Weights of a small GPT-style language model, trained from scratch on English Wikipedia.
Size: 9 layers, width 192, 3 heads of 64, MLP 768 ReLU.
Architecture: biases, capped logits.
Each number is 50 + 10 x the weight over its row's rms, rounded and kept within 0 to 99. Layers, rows and columns count from 0. The size before them is the row's rms in percent of the matrix's.

# layer 2 attention value, 192x192, rms 0.173, rows 136-161, columns 64-127
090:50 64 46 43 44 38 47 49 56 49 49 40 74 70 63 35 66 56 53 64 41 39 51 58 52 47 59 44 56 57 62 38 40 40 37 55 52 35 60 51 33 54 70 42 37 30 51 50 47 56 41 33 36 64 42 21 34 40 37 67 48 59 31 45
088:42 44 28 70 41 48 55 32 52 47 39 43 62 50 62 31 51 47 40 60 58 43 50 40 65 44 47 53 50 67 44 43 41 53 39 35 42 61 30 55 40 65 52 41 57 64 40 47 57 38 46 56 47 49 50 57 65 42 40 49 29 38 60 39
084:30 53 64 55 44 60 48 50 49 59 46 50 53 36 48 55 43 41 52 60 52 59 59 55 36 66 28 58 68 49 33 42 52 58 44 43 70 42 62 46 54 44 52 48 59 71 45 44 47 63 49 59 52 41 39 47 51 61 39 56 40 37 36 58
095:45 65 43 60 40 44 37 45 48 53 50 59 64 50 48 43 44 44 68 62 47 23 52 58 53 50 43 49 73 59 47 42 27 54 62 52 52 38 34 35 59 38 55 52 39 55 58 42 47 50 63 53 54 54 29 71 46 57 69 36 62 46 65 60
102:61 59 48 71 43 33 61 25 55 61 41 40 41 52 41 57 46 55 44 49 47 63 56 52 54 50 50 35 57 47 47 45 49 38 52 60 49 69 63 57 56 34 59 38 70 53 63 50 51 43 51 48 57 50 47 54 51 62 47 50 62 41 36 54
097:49 48 45 56 41 58 64 39 45 39 58 47 39 53 46 43 54 43 44 56 62 54 48 58 52 42 35 53 58 63 39 43 48 39 55 54 48 64 62 38 65 57 46 54 71 23 57 57 83 54 54 46 64 51 34 40 38 53 58 46 59 46 63 49
102:46 49 53 75 57 49 41 34 41 43 47 52 41 55 54 45 57 75 50 52 61 56 55 37 48 45 58 54 50 63 52 54 38 43 57 37 42 46 70 58 48 56 48 26 59 50 44 54 55 50 51 34 52 59 57 41 56 53 45 43 55 57 49 33
097:33 55 31 58 50 66 50 56 53 48 71 42 52 39 57 43 60 35 48 51 53 47 59 58 43 36 65 45 49 51 45 54 39 42 52 50 53 27 51 51 51 62 55 62 65 65 73 52 45 47 47 37 69 49 39 53 41 53 63 58 45 44 66 50
091:56 49 39 51 57 45 39 70 30 37 43 54 57 33 57 54 47 49 41 39 70 62 62 67 38 49 36 48 41 80 34 51 44 57 72 36 43 55 31 44 62 39 60 57 53 59 54 55 55 59 62 59 53 48 42 31 51 45 51 47 42 41 49 47
098:36 76 23 67 46 44 66 31 39 33 46 42 52 48 50 53 44 53 50 43 55 40 52 53 53 54 55 49 49 48 41 54 36 22 42 46 41 43 68 51 68 55 53 61 55 43 67 25 79 34 55 37 46 48 52 53 45 42 56 56 59 44 57 47
082:52 44 85 38 47 61 36 45 50 56 34 46 50 55 43 69 45 54 35 84 58 44 55 52 56 49 59 46 57 38 55 52 67 48 49 49 43 46 50 58 64 56 49 59 53 45 48 55 52 46 47 64 51 60 50 41 32 52 55 48 51 64 53 52
120:49 64 47 38 50 73 38 51 46 52 57 60 51 62 54 30 36 28 67 59 52 36 63 44 34 56 55 62 39 57 43 53 52 50 52 52 60 27 50 63 42 66 45 69 46 52 51 57 35 49 45 48 50 52 48 62 39 36 36 39 38 51 59 51
083:63 49 54 43 41 51 47 46 41 62 40 54 65 44 56 28 41 63 44 52 57 57 46 31 57 48 45 51 48 42 43 49 39 44 44 51 43 52 39 61 51 49 37 47 57 41 56 25 52 41 49 48 55 57 54 57 64 38 62 48 47 54 51 41
082:53 77 54 64 45 33 53 55 55 49 47 47 61 64 45 56 61 40 52 56 44 43 36 66 55 45 63 53 65 25 53 41 59 56 45 43 57 64 50 44 48 37 42 50 69 63 36 53 30 48 35 48 67 37 60 77 35 41 46 53 29 65 35 55
103:51 33 54 52 66 46 32 54 58 69 70 46 69 54 37 73 52 53 72 43 55 42 42 50 61 48 57 50 59 39 63 56 23 60 50 32 40 38 51 49 24 39 49 35 66 48 45 55 46 54 55 41 60 62 48 59 44 35 55 46 42 47 50 50
104:54 48 47 48 62 36 43 57 72 60 51 60 48 44 55 45 56 50 55 30 49 48 48 38 42 47 45 55 44 47 45 45 68 71 41 50 66 69 51 56 56 37 59 43 58 49 54 50 31 60 54 65 36 53 33 49 52 52 52 62 51 48 34 44
098:67 46 64 54 61 59 46 56 48 57 45 59 65 39 49 55 60 50 29 44 63 51 48 51 51 39 49 56 44 41 43 51 58 67 49 44 50 63 41 54 47 41 59 56 31 36 47 39 37 42 50 49 46 55 45 37 64 58 35 66 41 44 27 45
090:41 48 50 40 62 39 38 57 65 46 49 58 43 56 29 62 49 51 47 67 57 62 68 47 43 59 58 56 38 33 53 48 36 45 49 60 48 42 65 52 56 55 53 53 56 43 43 81 45 41 43 64 47 39 62 47 42 49 54 38 53 37 64 63
090:65 39 36 51 66 83 49 34 54 59 55 59 54 51 68 55 45 52 47 44 62 48 57 38 41 31 58 38 56 32 50 42 41 30 45 46 40 40 44 56 51 59 52 54 66 52 53 66 68 45 60 39 56 44 49 53 52 53 65 45 62 46 57 54
090:51 32 43 60 39 66 47 52 41 41 54 48 49 49 53 46 51 56 51 47 54 56 48 55 47 48 47 48 39 74 41 47 46 52 69 50 44 49 42 65 31 61 47 37 37 61 56 37 60 44 57 56 64 37 53 54 52 65 36 20 43 40 54 56
092:57 57 50 46 43 54 56 60 45 64 53 34 43 47 30 62 54 68 51 37 45 35 68 39 60 43 62 41 57 32 58 53 62 26 36 38 50 34 68 55 41 54 39 59 53 50 51 60 50 51 51 43 41 30 52 65 54 55 56 81 55 56 50 37
098:65 43 64 36 49 65 57 54 50 53 44 32 59 24 65 39 55 45 56 27 56 54 43 47 39 69 48 58 49 52 54 55 32 46 69 59 31 44 44 65 38 47 52 58 32 69 29 34 56 31 48 47 44 44 51 43 63 64 58 32 50 53 41 53
094:52 42 45 50 36 42 52 48 54 64 49 45 54 46 52 56 40 35 79 54 51 46 46 42 64 53 62 43 59 30 45 50 57 55 53 65 54 41 46 42 51 46 64 57 66 37 61 80 32 57 48 41 36 54 40 48 45 40 66 62 44 60 46 47
087:44 46 41 52 50 34 39 39 47 53 50 48 40 39 44 44 56 49 66 43 50 47 66 37 41 48 48 53 54 64 44 38 60 59 44 25 55 51 39 50 43 60 41 29 72 49 58 60 30 39 47 52 51 62 55 63 49 39 43 82 59 59 68 44
086:58 72 52 42 35 57 52 44 45 44 54 51 53 57 72 28 52 44 39 62 48 56 32 63 49 56 50 56 48 60 53 49 62 67 49 38 63 50 39 54 48 51 48 44 35 59 50 61 41 44 49 57 33 55 62 41 43 44 39 46 50 53 22 54
086:58 54 50 38 46 42 48 51 55 53 51 49 57 60 47 48 53 73 40 39 35 50 39 44 47 33 60 58 38 52 52 39 50 60 51 43 31 51 30 57 47 60 41 42 47 51 52 53 24 29 44 41 51 43 48 44 64 54 57 46 29 62 48 40
# layer 2 attention output (transposed), 192x192, rms 0.151, rows 136-160, columns 64-127
098:61 51 43 61 37 61 61 36 41 48 57 58 20 45 53 64 26 60 54 57 66 45 53 30 54 48 36 40 46 59 58 43 39 52 68 42 62 57 36 51 65 37 53 80 45 46 70 40 76 57 55 43 55 27 56 55 45 51 45 50 62 38 65 62
088:35 51 51 50 58 63 52 51 33 31 61 65 41 46 44 52 47 52 58 50 56 43 69 67 54 60 62 43 41 36 62 48 51 64 54 56 53 47 56 48 48 49 41 54 31 31 34 33 45 53 51 50 37 46 37 38 46 50 71 53 45 62 53 59
082:51 35 52 58 44 51 60 60 58 39 56 56 53 57 53 39 66 54 47 60 38 54 35 55 65 27 50 59 54 65 51 52 64 43 38 55 32 53 39 57 52 62 48 42 46 54 58 49 56 45 51 40 44 76 49 41 47 51 59 53 56 66 69 30
090:57 56 36 40 48 62 59 54 67 48 61 32 46 56 56 31 51 68 49 52 60 69 54 46 53 49 52 53 50 48 45 64 75 44 54 59 48 46 57 48 56 60 21 62 44 34 42 62 42 58 49 55 45 35 53 49 68 43 53 61 55 53 47 47
100:32 62 61 38 42 35 58 54 60 43 53 52 52 37 55 45 52 50 64 48 54 42 59 57 45 48 48 57 38 62 62 55 38 49 50 53 42 36 39 28 47 35 46 64 60 43 56 43 50 46 64 59 42 39 55 32 42 41 53 55 54 50 50 58
095:39 64 72 60 51 28 44 61 61 55 68 50 67 53 54 63 52 45 43 64 52 41 69 50 50 47 51 46 41 70 59 64 40 42 65 52 40 47 31 52 36 52 55 47 38 50 40 37 49 48 45 57 43 46 64 77 34 36 49 44 47 52 51 42
098:61 57 53 28 32 40 46 51 52 48 43 49 52 57 43 56 55 36 50 45 53 28 44 51 40 56 53 59 56 44 27 35 47 64 30 54 54 55 44 49 40 63 60 45 47 50 59 60 44 41 60 57 48 43 54 37 46 44 50 55 48 54 58 50
091:68 51 35 58 61 44 56 66 65 50 38 60 53 49 41 55 33 52 32 42 46 62 40 46 36 45 48 52 40 45 54 56 46 58 56 42 69 58 53 51 58 46 47 34 47 53 26 62 60 48 43 60 42 58 56 56 63 47 57 58 60 37 65 43
094:59 30 58 68 55 51 45 66 58 47 58 49 54 58 55 49 76 45 42 48 27 57 43 36 59 66 54 59 56 32 28 48 58 59 21 56 50 60 79 49 52 59 39 39 46 39 47 59 50 49 41 51 47 48 64 45 51 52 48 55 44 46 52 43
091:58 44 54 42 55 46 54 60 48 57 36 63 34 69 49 40 37 53 52 41 54 29 44 48 63 59 38 62 69 49 59 59 36 64 48 55 60 53 54 49 28 59 34 44 40 57 46 59 48 51 44 49 57 39 50 49 35 52 39 59 44 52 66 46
081:56 61 53 49 56 46 45 43 43 35 63 48 51 70 52 40 49 34 53 39 50 52 34 55 46 63 45 33 56 46 38 49 60 26 58 50 39 42 30 52 50 52 44 50 40 44 51 56 46 54 64 46 58 49 40 64 40 43 51 59 50 51 37 65
108:43 42 40 62 53 39 76 47 47 52 51 37 34 58 54 53 35 54 43 48 44 47 54 53 68 48 41 34 51 39 64 49 59 56 50 49 47 61 38 54 55 51 32 43 46 70 34 59 41 53 41 28 53 51 56 52 64 58 59 55 59 48 61 52
083:36 66 30 47 39 53 50 64 45 35 71 53 54 48 44 42 50 50 54 42 56 36 62 71 50 54 52 34 65 66 56 59 51 71 60 56 38 58 51 48 46 49 51 61 52 40 34 70 41 53 45 51 51 41 60 49 39 63 62 60 52 50 46 67
086:41 22 56 53 45 67 36 52 45 47 51 65 56 40 68 54 48 70 55 62 67 51 55 38 43 45 51 72 50 61 42 53 50 47 65 35 58 45 55 56 52 46 57 51 39 41 59 39 60 47 25 49 35 59 41 59 65 69 59 53 52 43 44 53
099:62 58 45 48 41 56 49 47 46 37 47 49 35 44 48 43 55 50 44 57 33 61 47 45 52 32 56 53 56 71 39 46 62 38 55 51 66 44 64 43 71 65 44 55 48 53 56 58 56 37 49 54 50 46 49 41 58 65 64 73 57 40 37 52
101:52 66 40 60 46 61 50 59 44 42 48 33 62 51 57 37 34 37 41 58 49 69 59 64 48 46 62 41 42 66 60 37 47 33 43 55 49 46 67 61 42 53 39 62 49 48 43 46 48 37 35 45 57 37 62 47 45 57 37 45 40 45 50 60
094:66 39 42 57 47 55 47 66 41 72 50 43 58 54 34 55 37 61 66 42 31 50 61 64 57 60 63 41 54 59 42 48 39 42 41 54 53 58 73 60 53 49 37 60 66 75 67 53 50 69 51 53 58 39 52 58 38 67 60 38 34 57 51 57
092:51 40 49 66 48 46 62 44 66 58 31 38 39 37 62 66 48 43 52 37 39 31 39 44 36 46 55 36 74 44 63 50 66 43 50 34 46 52 31 40 52 45 48 39 54 50 64 28 53 55 45 36 51 51 45 50 48 51 44 68 53 60 36 61
086:44 63 55 64 48 17 63 61 47 35 54 64 37 58 46 42 58 49 53 51 54 51 39 55 49 56 53 58 67 71 43 43 61 60 56 49 39 61 51 50 41 46 42 40 33 59 36 43 49 38 51 62 59 57 57 44 46 35 43 66 35 53 46 50
089:34 71 50 41 50 39 59 69 56 48 56 46 50 43 43 43 54 62 60 50 51 58 52 38 57 46 50 50 44 56 73 49 61 63 42 49 49 38 53 47 49 57 38 51 64 48 43 58 39 51 39 46 44 54 52 45 54 34 55 50 48 56 50 51
100:63 53 54 32 61 32 41 49 64 29 61 55 56 63 38 58 35 50 44 41 52 48 53 66 47 44 43 58 30 50 54 46 35 36 57 49 67 42 37 46 53 46 62 54 65 42 47 38 52 28 41 57 63 57 50 51 42 42 43 45 52 39 32 60
099:35 58 30 45 49 23 52 70 43 43 53 59 41 71 35 49 43 59 50 57 55 60 51 67 49 53 49 32 45 54 61 46 53 69 41 47 37 58 38 53 62 63 55 56 65 56 43 48 47 58 62 53 64 64 56 49 48 44 41 67 34 42 65 66
090:54 65 56 44 59 39 54 58 35 41 46 49 38 64 60 48 38 44 29 61 46 51 73 71 37 50 51 46 47 53 72 52 54 36 57 44 42 32 53 48 54 49 45 48 43 48 34 38 59 47 62 56 61 42 61 40 42 61 47 32 46 52 61 45
086:42 55 48 47 47 55 47 48 56 37 58 50 68 49 46 49 45 40 47 47 47 54 60 59 51 47 54 58 38 38 68 52 45 43 30 65 64 29 65 47 51 61 45 42 47 54 41 56 57 50 47 51 41 35 39 46 56 44 63 33 35 67 52 54
087:35 35 55 48 60 46 63 51 26 53 49 56 35 44 54 48 61 58 55 58 59 47 67 51 58 51 47 39 54 52 46 51 59 55 46 48 32 55 62 42 48 42 48 65 54 60 44 36 63 43 63 45 44 60 52 40 51 44 36 29 53 45 80 59